Weights of a small GPT-style language model, trained from scratch on English Wikipedia: tied embeddings.
Each number is 500 + 40 x the weight over its row's rms, rounded and kept within 0 to 999. Layers, rows and columns count from 0. Numbers have three digits each. The size before them is the row's rms in percent of the matrix's.

# v: layer 9 attention value, 320x320, rms 0.114, rows 233-255, columns 160-319
# o: layer 9 attention output (transposed), 320x320, rms 0.113, rows 233-255, columns 160-319
# q: layer 9 attention query, 320x320, rms 0.105, rows 256-275, columns 160-319
# k: layer 9 attention key, 320x320, rms 0.103, rows 256-274, columns 160-319
v233 090:494495543541541584464474557504499459516517501549560496543500528463522522456493518547483515429497530508536528447517557454480531526506550541500562469515547457567526536414501564529455527595554423467521498479536417447506428521515485544577490495451466498484497529491535453501553487526465520486516487549503575502534457494629564523488464493473499544534543479436492527565492465568500473488521529522490541495470474576509505495485526495579548470462608507426538499460555540528506592565532426
o233 096:474492550455448467518469392570535562522470496544444515565515552549462449487505500445471551581570429517509543545472437541563516501503503461491529541499451526482417460576509440503555541465411476518504482458440482536461512490463495510436479455532502465477481467558473514488488535411444446515559466495469472489493552481474491488513507510456559497497480495497530468456540503491451579552492505546449473551512495499517502467479530549502433447553410499565527506517467482447554447501525564
v234 101:418500520439501444482454532436417453480581481524480474438464531550494503531502533482545477559516510511554500470521498476509489535495500508491555528570471522576476509543538490551450553499447507567477475554510525528535486482561443504542512516417486514555526444457515522454502580510501492572508456485439515510454564469407484561489487495532515501512525600565527483483512477505530554523510523583525480557471472536510543631523499424495524499531503478555529509542487578576495537519502504
o234 102:555492524522514488493560472567599472539431475489509513476494504494518481515431454533423557484502486528515564521534526497501540509531534432534515458516540444558516470477436508441560510463515528530488532498546504488427466482478534484457583412534468554456492609454479507508453452476486540381493502485526393502543479509534500490465479559515475497481520467467433524502504488483524450510600472490495531479494511438463471440495483557579536499524510482482515522552570472558531472489452500
v235 098:477436525469454526541507632558499584535498455497551479546506542541461509504527591444518451451519479460512546493491466458507475591457512542533512552533471518524424459491524491525523502549492483450512580531554488520479444468500514488483494466440483545559546435466527512478553538545441489470474525494542546532536564467513514476469478428525459459534518484504474472516458526579523503500507543432460443492538483414512475536473585537464615476567498516551512568475580545515495489590454409
o235 094:490597478553502463447491425407484488487477563514508499487475547462484532461468427491444599559473544496491505515593478550461487464453523437449494441508542568511479504564531472474496547422391434524538390543544472431570529501463438495496534542590495470505476537440453508529450436474459526487508437529513488463551531505515546462482494518521510521513478495514396458542504451490485478489483537513452555467513496526545488391533504499550465501479500515485551465463465473472433509548458527
v236 108:512526482428466475529516563463426463449552465518500500501533527554461510532425492509494449456508489471552502457597499505503491488509559466469502461526549472475492460504542520479579583499570515503415481549512536485512496573503493513585582518521524471499474489478533526564509553522475483510549428442519557474562532481526472568458575556514538452522490530486414478531457502547540477533509443540486455518486551510559559488470578463507550454568505479509535438425547534542508512572539503
o236 110:465479495514524497491496461508510507539507496515431636476543450471467520456547501546481586499552553513429522510484503417505577462504445482469545525512482514493566525502518488475539425485454535520536530427454519484462476418536462490439449492499450470488503503517489496475440510457507563520473527569506519510465490422487514529419407463528461556461516521515556457502526407509495498480517495509447533464506446545495558528519466501497488546425460530507441539519501424568497513492399542
v237 094:547537566435484523471473575480494506488521510534504547478470493523498545501481454473503421562464459464516478478457477538479502403542529475510506530539507507480496536545454535476552453502520484482496534493514521545456492487539481504516504504539465513496494512557515533482503548532507455465528519591529518484543441469413547508421481560502501477489464614547489504477501472527464463512466502568586565573531490463521509496489529478487501453591540527540544504476572561447473519506529465
o237 096:467457502445530438580483463520494480516560484471506445460530501495503434516473487516527480493577585497466470533505490469477503557470455547550591541466470518502520472542543493516553448504541579535504473592486478476439568501495487516508500498533481531486540530518498500538496486524583515537459508507489446519489521494548463418473484486507503460494530482531514487541453464431545555498427457497492376370427516539451519470493550549541478491398490477488500459501460529560438526521531517
v238 095:529519497480491436513523484599525574473509481540524525491524441513507560557466469533472552450496462409521594514441522465511550490533581465411503391489476491514486483492521494472520510545535505493509577490532560479429490550431516482562508540543529482450454563509463560521544487489453524519535498426522539474502472497552538499479518527489489481467414525491500533481629460505466496560516484539486462518484569487518517410520540554568578486562482444438489540444520518463515516522487492
o238 093:543455492461550575423549466541473470537504466476488460505529524485536491488488548451530481526507537567506417527476486512443495524526445541512486524592435482521553520488504462449477484469451508520482431592510452505528544502519451478520392559565475534563496495392460517487508547537583462542490482522561475486538472488431489496548501419527472583487511504516517551527460497509534453517547503536458464482528527497559497535484538446525481524535561520501488535559487568511419588529489523
v239 093:466424491519540542472503511531459466512449467502488537498562497488551471469466581497547448513569594497510543527460498484483469508470487504521516534543510460463524546480515538525465526523530506580487514445505432496466501484501556522529492487550505517470492486470487486480461516551423465460554501452447534510363479474524410587482500501410464561474501553445481520537554498476575503528504543478553515496484476601535494455514456448487424474537507529499546511500456496465467521487492529
o239 089:520440555520507451544497499514479510516556517561435535430542506442484467550538452545442545489514461589438519488512456489543429477504483526457504536520601504548454501518498494513521412433521519456501531516443484441502519489507511520572464458421468462532514519503512491550561490474488531471440460527532454503512454520450524516470517487536524493540504489560514490528382564532469537461492454460512519538539481504466562518470421496489558496474517515433471474505484496431534477505511524
v240 097:480486434568497476460481494554465480505474506483504530575512433473524496507491479524477551511479451534526459512504483529490567540492478470459480461578505489475470460486449485504498507502450586540448535447514475452519500470484570518451494489486492520535473564479576488520503463427500550582474503503482449476489494483510530507482503542487500476450484470486576533477564481535490475558566473468478590504497457491458503428504442446432443386413490488491536489482489530458466462462385517
o240 094:517518447511511446490523519490499497531414529498479503438494498523404523510461520465506418460467542487546651523499462467514465493518510545559524516535443544567528494410465518472495552487536546491541474515492528480519521518522440508503497535437528477507448494501476501491519529599521496435482441429470538511541494495452472558525459475484541521527471529492420478459471521469528510524479547472550503502473503524554489530538519469513481534565570482529493538453430517538428408469548549
v241 092:452567513494508467523496522551470506550451499463493527514485483463433554589463512548507462387493487485510574447441440536552509472465550476470444543443432454460537539509482462538536483540534497494494536513491516523544520589531519504550537441548546491526498580551507478533504539533461524525519501551448552493535526531582519525414538489484439475548514424481500499496525514437470498455560440566483539427490549547413492525508514524468468458503431505511460535514421481430504497497621487
o241 092:498458470420507523475574478454566535503489458438559495481469426433464497514558527483463520458457502485523430449523467417429552490534526527509462535525484584507458481541490510449486444512507412479476438530426434457425475458556479482514457522481505459553477446550490562560488422556530539471468453529531515580481542515469517547518501507516498518467505526517512541532447485576476522553513500520446457501496447499417508526559477434457490482518533496491505556487438509544437457475505479
v242 095:533504549466470461563499481499519520511568548549486551499523522538474498553519590493523456590544484482503476455549457492500488519505499481466527501479587504533503468463528510486558504459501504388527506468583480507508453479459434489524527546540487435509499469491498617533538549505547485519466504435485509434451607489482500445529460439480458503525447534450426458432497498507578541507478582440565441502492495527476552486552628501492482477514502472517494475461511456507540484514410487
o242 100:525531544579470516507525528495524537489488524527514477472487531464550491548524482491552543397432549461397501502445536495523468512501503473544433513426566504487492503584469474533519528540507511571526480467501521521474436510488550543472545497491464465520462558495524415514483446587479520516566543565476496558506505443508461503491545563482485555501566454464466483489481500488473495500497455526487600615567511484472480509481513459505537537485522542476490482501563491436581449478526487
v243 085:472501511466545466555479421507450538537458462558437537512554449517554393469517418507514519513547474497506509504508511548482466472491516492526507482524567477469528458455545502445525529475566592479518450517519467450490465472513551524413505538523439503459525520451477520461491492479513481458481460445462473501460524491500566524463560510403528534489586521511542491473472535457540462513498497502472451485472531468507442476590482411448505534476488516544513532575467516536462483500496530
o243 094:527444494496523530483505555503595520510583563561508510486497529457467567482525511485376463523408518475543522425551518566539475513408433539471530504471481479505453531441512478466504500475485469532500514600481556566487577498524478461493457482510542526523345533517528462538505502336512452531461558492476472496502465616565438543553527472464460475479470517452521501504493506465515480527547506503548496543549484516478485526446528559478540392515493539454429523462512455441528586475513507
v244 089:544521539521529466603532485450480481550544492521441527504546534436477559511428544457501509490514503477537490473498544559462508552503477454438518491562536505545534470566557507478520519469494494499457475576488478538472497520458478498538482488466563546505490553506527526557548565411511441518475522513468516536486493475562546477502440516536550539473532484478510533459452465523455493492563540567486434551439423471444535462560512519530492619485520473463553516468486477551530514485514500
o244 097:566527476481517498367447518573507545533500526518515552489511513555501505510480514544506438541541466518456490511465544492535538467458545462513469582509497540487481524475431522475431530473504541563509499491537475445513430477547541496484500483553458537535478473387548472464531528503546477472417482479462439534476460443496498531490515499497468451500384505536498498527552541569539477507575466448476495440487475473471476528452519407556531455499458471576417457531533518554507454475451470
v245 100:517463463513528517522509452601572470445453505557478499490496432484516518509507519508509507453475496464539510473463469400502542501492597479522501457460579495492525469486437530497529466494453469464538537519465428493433457481513480457457455555516417534541562474506466496404463582498507490565546456487541531529490484511590440527529522500397563505441453476484529551505455461509472410523516568440503560471552527477506532422433463485563487473492499465499551504493531502497529472535471507
o245 101:514515499476505504480471498498437513504513473454590466545482513479408491449469479613497554485457538531469588528479414548527497526497401476447539487541455492503488522516528521502475532576550520510504463577498566477533524515471525547535590455501581479506487453462545405584469511431525515453461541500491539546509445485440503456503525518401574472598487519533472490560447539448462520474467467503486511504508515530515402419468525491531467510495514507486503530491454527491438476505558507
v246 099:496483513533507524514503530541461547555456521475523495505552500558490552511463534480526485547511535452523549462467508539551561582440494541483480513472491498556547497427511527569546507521455562525474545445487499535485496458525557487437448513530466583508430517520499555539525529520552500453510533494473532536464501516511449487486465516485494513413510501464551430591527450489455470469485537469495512490527518542513601519542493554468442521496520420443491481502542485477535525514461497
o246 102:528548482465422499498444548484534462450484492519472522485586465443505499558544519515476470490549576539482509559509499496414461500555472547448525522495519507488443539460538498452485509509508503501536579511511431516430533506458459494550504484507517426526618624421450522456448475430448567486498443520527540430503477465484447484517525532501360532535489516527493480524512594511458460533450485516505491528503567467492461486484557549508455450506575530488542496415426492553518430507543566
v247 095:458450562452589525540466594454448491495558497557528508555535465531464478519533493560507447553475479571511491465509505491508520471482489458526541579558511504571554509422520467467498524473472534519572485509576502479467466486519526519487537527469396537500475525492559515481538542521526522566482504544520504524500529479533586505502429490519503467515460583447546468481390516479473495492479513523523551584446482571537488524477538500489498409459500472503526456518528522514560575527449447
o247 097:536545488474474454501580466461487537515429512461530452461501519496503557570471532360528522443504550395498566477553468544578512578496495435496495463498559515484456523503499543472537455517555487532396457431430499514541507477534416479437467479525478472378468472536479505528497554438509494495456443473456422453479500427536497457510474568466537612415488470508487502492573480480487435521454493550540499451469488461482552468476532576468441510498515465470504473466512499525587495477514571
v248 096:455519530462565465544512515465468457541450497483531515479523519517529502571454559478528481476444524529443478470462556549497515489514455488572488470523522537513521476510497540447474560518484502487493439492515422580523547567530510529508543497472502535474484482505500533496582491433523488534518492535501400476605603508518512494446477451533499541496505425542529435505486504499477468448468443597552540578466478515492404480505434462468520459461534467501497481490513535458524519523504474
o248 094:427485504532458483455477457531468556531515517502498552461512476467480561483515509524581486505497553455536481466536464452522471525525474547504497492485556462561433459451476477518512516519425513524527507603449484495479424524415459494496498547445513502459485464537466440490459526558501490426536511533493546510442500545523535486554512469561450512471541564464532493490502510485520468559549424412555536492529552410535491470486498526526484489493468479605486440515512446439461425438479451
v249 098:542413521588494516485493449631469495483487531552434571482485493521548431387468514466540459454516448445479511528527511492465442527533545517475478451445458493500552499475491463532465533438489533468516604494498466457451509503547552495505505461485479516551495574521482523466497479524477495430453503517442493546465482553566506513534485470472514468479472474523540541523527499551516477486563420453542514472512465488544508482529514504524450543432489517558533503479444500558502460478488511
o249 096:486538465539464507467533561463534548486506478496481474447517476470515512527545479472477511534508506564560559477435457482438450471437472597515517480524479486469444496449494517482532454538442485563510472525526458506500495575437552474485498500517512462524463437511532446560492487547551508475464488486531491417552507490457440443525474497472539480479465485444508589552505586427514449445454574507535473504444513528466456565503479540507569487495560442420532546540505512518459500539571435
v250 098:517462475492531496456508520445492527501453460465464453508509493508475518515562573484422434527509462499493458504537532560562505531461523472490472590444538530595572498476505540440571513447489507433408440518498473515541524496503470518463526537490454480538492472522572492555493528546494522491492560479475488496491560487404423441449545458535518489500492483557452491574411530577512470465521551500513518501465522397509494536541502526475516537529535548530565523536555447529485476537502469
o250 099:531489440514449567468493449539559463509544501498465539484468548499508492509455452440514569504536560478493490513489526464464349505566464468437513458461497446496449528483470487568501487521516561510574555491500449501480514499551479551486432520528520521444425535503477539398475462542437505488446483491531506521456501541553555487487480518520510462545480515441510504463540497468551537463463418466548421445480489503537528496513527474509533463490508534576483508461509545562432504468484490
v251 096:534508490452498496447470475465520504455484470510517535497536503515414518529524507534534583501489526475481459614462535470485520461503503479479499527516502458484487469530584461437491495545485559518567485517471470504473527441512550452563527534464534464545572573528468418519493523538487479512519418504482485439469493471516438584550456524493470539519480499456514465462487504479486505519523516489453511487510505532529443426497464501550511539491492473495427536621421448511538514453554535
o251 096:424525539512490469606554502534459489460463536544502558453501431469582459466501469522483403488528442574549443436493515531494483528561490517525494539563580522521560543520540544560467476502525501484458490515464499571500509518570461499526497505511498498418451450515579519506474529494464501518507518498469537475519494556484539488496529446472547543511523530507472485516509457568508474478483527456497489497538546512460527556590474487512551402464513468521529490469626547483454532530476510
v252 098:483478552523530462525439402471476538479436506504524443469475485463528496503482470563568521539517506536521462481463493495501527466485520434525480507484509482581496535490496472504442444446552527521559460539500540556496505529519548585414444505539510542432447591495435529514494451544513616524542485558517476568452497498503442521518488532476517517444482551476519456537465505462484496466500485495522514464549505525512542440493445508467476524543460488465522430459490509453467575485454509
o252 097:536571520468470551451493549582546489547508481548524587490507441563516579584546473461490452451412555458486506513503538456506528510437475517459514536562500484529522494509521422484540505443536481430403524475477489463563509589434431471531485527532474458489567516491515554445472496486504438429457511456463556480557523506458497430507483515424432479470451509482509490448495522592529550511530461554556518513442549498501482525453507499551446451493557474532477521577551433480554427519539502
v253 094:533529504515455477533494490470544464462487541476487489482565487499504469516498482500659546472533562463521573498557537517544492479547404458516495508469511515443525444538551455531497503428532484572468495593421506508450444537507559518451471475436533476538484555484526498528483455509520473479552493540490454518538493573552481522527454467534563541466462563483504449522442508469535496595514395493500503477530520477554466493469507425468461520523469486491498485499448472536477503519493510
o253 096:468452483457510492429517538483491531544498443452473493506464394514440556498563498500503471453521540547570461527395535493462569507504508638488467527530513491515527571502504561567475511515500505483520531478453473486481503492477494431495471472538513508471492370516445437514512509480475566438485514490547458467506486460494403507560437536486448494459556509555537534553528464563455548496487523492493546468476468493510501486504435545619506505432473512536521579485562553501503457500489427
v254 093:589502446511461463486496514505488475457517520460474529418501402531420482534496485503515567459515548476456468481518442496514483513537497493530520521549513542555478528581523530486550519508429598507523557471442471520522477374484457538470479516508496513529501527505470484440450520496555470539441506548458531522503571543452526531573550471424462483491464495487472544418504473466512432432484472494499475477554592453412481465540491535529463560458457438518466532545472470517522455476542583
o254 097:536533585444536488534473504502513451578490509426570465537515546463607530551501541501446498506516550505550499479425550475530516533488442471507528439503441454498557496448483491489467471532542454504498440566452566531456464540493531508519569511455480490523439507512631439569466507498512520469509437567561426477509411545507537527527496522500448453561511587514538507534490482487402436514548510477449513478498537476494492552519500501486611425483452475508522517447595478483446474520515463
v255 091:481516450414504450549497473527488469401497518546560522492540457512512564557460507539518492456528430468535546419527482522497527498493529507460473494559462465509524557528425509472509507489448497506467576522506643419497469438445434498510443454462471508606515416496561499493545505498455490481460492535462534480461514538515491574486559502531527440488544512572466444471493513510460502555555503485469538530507539532460511529446473552414463531559503448536500452530474506569531537507464431
o255 097:476461438437521546524489525558534471542522490466516533433442541530527507476503545453424499423481589529483508506528415452461584498457577444568547493428523470517530489605526481458477488501506455472462425456454431511451561485548540496534518555485495443482557553528533476522488499481490570534449522555507457451560495468432505489479490488490458492465537518498592539551486396484492430455528520502481508465500506538492437438586453481486562511486530520505460526512534562467509465496535552
q256 105:526474506479509587500552544432507466547613499452528566507504485483487463558534484512402510510493502501479517534540527506500538468526576525556527499520559541499455507526580498452478483523508522534506501539495504540493489436538481495514517516530472525476521569508532451438521517577537461504529474463534502573506504466502514485535489506477407431477458568474514515468482457477501509545482532529465505435484442478526582495426468521470489501422489528500563501452482514441502456484507493
k256 091:490518470462540538439534485495533509460446534463474500408463486451454498511525506496455470482489533485434469544530539528455442425473541549452486465478438567496443484529480424425462465531488505541542470460469517527449516494482449517535537546493466430497479475499542519482524533446502497526514499498567503521497525453503498468434402484483530476493432522482500477516461524456473513480570432449444513543549494500509503533472491497525531478480518592505523492614584501539547481471481439
q257 073:460512456496550458512458455531544553485374472527501488518510540527525497503514557559596510522436509528497480528428509504444433549479431494478448452529489521463534421515411497600523610441519453495468519435501487513500498539488552497465504438455499520485463460474497510507500423447484523445536510507502511483477465505512481540547526454581616525483506499574504504525571543504495521440506547461524514591493534491547450500499530436553534507552457487455423510530539475578540541536471478
k257 066:497447496495447438479469495523552403511497536470522472503484553530546540505510476492466523506561482527531497481484518446491510468427416457507488494479472492472578476502500494526591567513556540525451506464578449504444518454457452463542433559513481491519550496531501511497503566492509509452451419518461504499481455629547518570463553488490481473519563500470509518578528564543481565478436392539542418512585534537460447541528495497527516501520420414465459506520505454451448558549508562
q258 087:541575580452480448546471524537487507472460477495478472470462491520495533549492493456555498475470579511516473376459395494556472491487520502412521470479440536543499529494446598513468450536473537552535488491522487619523572544461505562514464433538500485505570536529472470499468598418471517543508572556458483520441608519563403496541471512506554508503559426497509488510475492556458418454489446440490504541452556489564475480472495526477533501475503503469483444512468502491486485519436507
k258 078:493469519515487531511504472506537577499441521527562568490493525568500550427543511431436470488492501501561551533456579489549557501491505497543492442487520448453565464456575506537569510504466497559405551482505428577474506422581424439485590494498503581493487525455545451489484483577533517434474508541441508524517462484497499575490521502485436520494499535524506526497590473553538546500462485502484519502466486427514555524515438484552496522502487419525477474526486504500501534491499555
q259 099:471436468488534490458480420527559516543496526492499528536520508539518552533535611591567448545495445510472488598439604437431514534509507533513519515496543521453472477502468504506562632489495458489488551477474540487529410483555493454413511497513512501509431447478496505458512438512486489391553401464552483519544427547467493533503475456539461521442461578513480525456520507486489570511536555525510504510598469489455522487520417465545523462502492490506465548519511468468591546479537520
k259 092:552522511505414483468454515507515430547522543485526455505459431452547473571495528550497533493506529510474523486536482460423488476525470529535538537519482492481448507549490476443423571487572578484567508543468523435458541531401555528517466545496479436470506446542485537507511493442530476540455480445554509450492489508473488460511520560465436479446444440423518518482414565466490513510499533530507493459515523571528480490503536524453499494596516549529539530469552496505461500529507504
q260 102:518558563531526454515512487526454527504491492550491507470473507543475494576485501475501534484504512494501528478492404547563501586451434483479472541496467511511507443480489544509464483485498480549495535482521465645513517525484488527529537452506511492506536585514498497503500562459474522490549596567477489511454548536591430516590471517509616510503512464526548454502511476575459462482462491431524540534408531500541508516531549484433524470511479576505450449491551483503425409499480482
k260 072:517478492485471517443499566506587543521499469493524461488446592502459568486470477451447529513532487492521491476451502528556463467471468457463461496461521501441529395555510520464497548545487533475473493533523509572572502458451451471520544542540462573527611516550518426557483463478508472482525510475495481489529517504551517512504452466438440482537496491532566476540525566517518549557482479485575489530487482521472477505495476533545542516463515505546457474503419524500491505468479481
q261 099:458473468501525451429531464425523471513509547470500492410506495536557519513561586567500508573535550548520484561477619491502492531531454505562567515557615506474503467488534515431547513472500438523467557475463476434522439517444490519481478528505439485522523454570561508502499491526454528553506414468497476440567471489545504486511529537468459499463411580532483533461464527486437583498484531531420513499588478451428517601485519527494470516532471504502449532476429458515508593444572495
k261 095:491450376458534489512527487481467472495477477482420511546524478522489541452532447551546534468460477555469484395484583455505519534538559525449414531409471535546449501500490454542540556497533580473536503478552492472524532513457511541474509542513498562533566471548506498417548475498513503521572387482565480477564494543494495489553508545502453472487477447510479522454500526450503542493470549506544519474531406503457600512516473503481483498514541521486471539544488517554578441508496550
q262 087:468495506496536436550483517515523573479458506500443501476455552476510526542506440510497515438496552518468434485429503546545513451405453520522529516479487512455525448530475480500397502519457517487490487440509511638477509503440460505562488478524467515489547499472447483475568561452524526425462540515470484508534555428585445532496505480558562449517505443518502505467463505571458518435532462472507649524465486440560475534452468520501578428513424554548498475468591478445482482520431479
k262 102:525558565461419450485469587514525451486526543517501530522487449493494490528563486454473453511455482494479509511533520513458472467533484470510504484502509528542505512491467491519542453471553471471478516498523488524519585567459519515493482487519509442505567463515446527578415481511468470520463532515506507515455577524490483520539576525494533454444574414547522560460471514515488472487534494539495474530547541452493477516500540485415484497482518539462505487501496439492560496572585478
q263 081:541478487432486407529558476519560551508457506476479469486491536465476532454494465548474466496474508492479435494445517497485523458460569518451509506474497472484530453502478518591495541523497487518471530499525517614550519438549446448448457403479499512555493455535455519488486558537530499437465520549452558514577545474511420443506496478545503489536472497583499509462566492553459533446529533549519640542480531478482486464440450518511495426490482526473516507538525492459554518562461512
k263 076:513549514475430495473433516510517449487460495517494522531480416472537475567504562515516518523463498534455508526592517475384547496491455547607562506516526474530555489544503418486481547476488542495467564536435544486441495584469509515524459548469519509431483480543422539537449504495519519507459536499491547495457518513492463537498540469543507492448500518540530547490474487496489472493466564557495472484500531447492481463494520505428487536535516532519554501472480478454504582555529502
q264 092:521555538541510536482418511502403472458527478527525501463499467495497472478492459461507534522530457470523524498566390574565500541496460420483494501506510499535560517508479507532542433430503515474531472543505461539442552529451578532567476519467503461450506574495481481474508502413446460496499589507515491526456462535497556551478455587491551502490516441435538474519467510494535464539463513467555446479449520481545541472521589475470478551482505492529499526431517554475389471507469456
k264 051:479490488571487564514568424515545522537482545481499492488464554546501511500505495434445464498510560426534549560428529535541404496564524464454479446481486453472455486571490510566404507471479474533489451485501523511469445466513414493540541573557437500528538550520487497460527505579470544441534567486546485546459505451512484422530508571479478549514565522516501384518531529479483497540627455484485537489527532525537537526513481555537520431528534472452449488520538530538521487509482503
q265 093:528505447481524445518566428486571500537470534484526556505503496479481503490566459566476483551451541556504416500427562505445549487477461529507543542467532480468440448494486470503460566498487522537488496430522475488569459455510457484480498452498442567541507413489513494503500484550549560514457425468476524451554558488515442482459537519547462523504485539559469553480504473533514519447556501543485591560582473403471492516441416546504487423498531509528498455519529486504518572468542469
k265 056:533454490444481438507483480437477502470522472493475511505499428437495506517529506517608543497484535567440487500505459450460527468497490541508513492394501576471522558402506517509543484458560527470498502502551530570476481571418514558495490499531471462487446439451546524521521498458526482488507463537493530501606469523521462525533527513478519522515496492547513516519552487510457450490464544573524536486543416554440484497529516548492500520495485505545476514478461475524511497499575558
q266 105:551469514560502518499537448473511437459560516511454470532427414522472462510489497433484501543520547565504494538525507527522546574400428477478489489517498512618506485480493550543467467415547514519477595476522429482468575481534446551533512550502483521486508551492492542539467458542476461467548528520500469553483470534511509535504450508504507500513478531512471528456555458521551467426493488506494445574453528502508593522508558506496551440490483429571538585500499513512479465426546473
k266 096:477509504477472584422475516518523492539542477426467526541446416493488527473522455520468495536508442427525523526410493478443454488536463500481508488513441483505488503522508440480516480540548541532518473522553542471490484501495423560492489472513503461570535484545510480444528501487527525528542551466554544476506433431511407551522450457437459525489550457465511468457512491497426463546508410507489511450486514572458568539481542599457509476571489524548484443456499481535510503539398547
q267 091:497494515500397483488536469508485559494448503503448470522491545497490474413407431429486504410502453464494517478524440515545499422468550528439513469535453426541536480528559501494491416569523533425445446529527501490529594467526485463543488489503551434498505576505500513512479598466520505500474620578467535530489541549500485543515468535561527504572480408505559496513502498533470568492482469501507519549448558546574505442532484553516521534524479481429612494469522504439443448543367503
k267 103:499591499486487529483480530547485478490511570521563535540509375461581484586512509486524495504448484522534485542560468432433497491510466555530597547554504501486531582551501458515459518458529536496561523561440540445482493558486536512498452456483541499481486512571439505507469536550474526465424475506535469501470555493405452448518468483557506483475498505546527583485460471480541395479427533487541506444481531404520435457486520463484501541562552530408540490501504480469508553557550475
q268 106:574487487484437494548494465426490501472524538480481453555506493505407533498496484512479481524492521483515470525426517476501490441508515457501554496566507481548437519524512515470482484552467470387470507541470477477494544479478430584499485519454548567529476482530562470557520508516460524482474453485490486470499472451485548524496510496496504516500490492493466476402429457523484528438421472458559448649579538523543523553497464486554519479482471445458557519505470450458455536462407521
k268 109:464499510505452536423522593527465469555490534428510606540543438577481526515506473541482494531470437430482487377407506443497558482494518518478523517456521608494575482469554468537543479480530467440493524531492445529541528567540520483539481488518496443562558482473510527500503503492466477536477531552485546558486556533442425514477501490520488521508478392467527520502444508485507475473424508525446551463433560487486543529481484513443496528479589500535499493542452441439495444533493554
q269 097:509579506480596506573455489517576465520461519482503551567480481490520566484579514516494483565429500487534473508432567488475553578496505424610492519476572533500478538463437473519476614507452478518491496502509534504477426471494492482502508528525451516536518504485494466478443426537495464499593456447568486512501493503601437481437433474440469478443567531508453483451519475521559456526481543559475467496534418448443524531442428440483507438430489476579446514455510471522535557426575474
k269 100:584537489507443483489441459447455526505437479454497460506501517548436528455474517493528460454524570505541470453577447561529505483469499557428454456498482498450488455438467552411494474540513537457554486490509529474554546433518495487457510589541516478514461471468443503467512525430459477532577568392557513532520517519522449520493457481480513471515526546499472465561540505471468471530558444482499497519482496601591526526543471512543577479497495508536500488515456528537557423442501509
q270 095:530521456540544508563524429416431519478516459456497537518496492502444441507419422520446469487475515436508456477548483476531491434468586455506512467585495499510496472593434512471540415589523495493429508563518518485433576442540397509498504529511504427469549476513494465523520531487551469539509571458513553559584549487470581512520561520518494494533499469535477421465526527452501526506488409480488523504488509575545498494557491523610444515499496509459559525428522554488403487526490475
k270 106:544526494507509554516483541487498513494541602581475520550502478500546530552510515496532520473497497500569479481519524523413437496526440578519504542473515460575524506501468490484440506535481497546449479525440583514520517486446555520514504516438515485516569495528562438542551481451448512526402440510497502508484453569501469550486510518524524518476546467534522554525479444443535470535513471579468494541516469485391456494516520505412518494486457484484532457523444474558523531496459523
q271 103:506503499515527445593501475467476513572469528410489415579486507432452565453579545492494550463458510504572463442443483393458585457482496479533531439516555494505502502489445508459458567539493480474428476515529469439473510504488542526521523501517517592533543524519525485494507552587514513495450482447499526514562494466519552498522460490419494532443524491558505466415481509437500535477446504478565516555592539498425494521552435507507519500487502423474531496442461535425571481513490454
k271 101:474508492481485556494482540492486415508495554483484525530533470523489511474428497465537510511530552458442478561463422483525482449447557605491460494507459526461547487450484516548466513510537458532512482517483447500479490561502470512516473536470530517591541499480554513466524487443512463522503505496399500534465518475470437422516474546539500462539486484442518517563557447494470486515446440462547450519435565527525457495527549552459531516461553521474487532558481454475480500441445478
q272 103:511494456483464550527471477527507562555437505483449523443379513486471466515493442547480485515482540469476543463621499463496522506460465479494513498511511509449430442482495462474511542508511469473542497505597537586501502479515517455489535467521577468441486473482462484571457538533510503545491476514546506494522473472507417513468602438483570457517530446457433504439536538531461582510494484503444512483427417461552467502493458485522492436502522528494537540514526495458454565539530527
k272 109:567543527506503538462419424510399558462494485489518540528539519486476565496468510494564516491506475503562473452555530564441508514519481542516561475500506497485382524520516460477517463501497545494481459512455571413473506483518504540438506482425481485457502484506497474399531467481530536484501532474606480588547517559490494519502455522495463510484503549519478435507492487504515499540527500454514550465476510484547514521491569479524508558568519564512485466506536500549556524512514452
q273 116:480527507494578470534494587560498471506418464498588540521427478460543533490616585511585555515509522571534506575446564482452509513523485471528441416497539514512485465515531513506526495517470490532548483412432527510504395546490550512474481461598452460472435459486445472529532507554500530498438475508506515489473478451492494513462492443398532472485511473416489521486499529538556433524492513494546543461574454553498540528525485488540501500482555470504524502493552488546565577485468579
k273 115:461530498494510474533528468487425542538556458457504476436527549516515526467410482507472492512496510559473525539508518532534483477449544425423551534513461511483505465512470525496536517565519458550421530518551454473494476485531483530458556485530525494536544557456530545550597490518581518548526522536474494524531470506533567481459483489481482547504587468479458457489534530464522489459435522496517394573398438484485512536477476457509434490496459542459509529527440425474459489488536469
q274 110:537543505513579438490538422549556417481451475549552493493527412556503470498507541537377487508519510424474489525583530441457501536541498468511471498435526572479484479478455534548528506450494456525514636527525512489489465495514482481530477469567464511494438442478476485463545452501452488484504400441537581513489435434430465479545539424553527420458444484497415510496530486526525500463551554534520535480522448545464526435522438513574444481488526536516388573564534483538481532458534555
k274 105:507492510497472511469500479425414550512520488542419519526494582471469463509512492540436538484500429482475479404520521596462524561446531489545567521518536443611454488535476509452490478569469477431472518441461502526460513471504527493515490572484479415461542553457513513518564533490529556539487478552574487414558500499569529547484552539509481588480548527554521418434446556464514506491526516513472487571476445501474443485480552524464480449490456537519533446446488468516470450523506411
q275 108:507506499449535497506497559467494506504492459495539487480516499516498458482497479512448534542507514554492500541495543477448459442541443457396584492502502474547467552359470517434521549470481483493539442449524574597533575557515548477527427533541512535478429497495536451519436449490507559525572480420472465477520529481530461469534544496471501485513460503469469477494546482495423550532495463527442487422518541544499469500546511509452464537534533512553450439547491472504492560558505518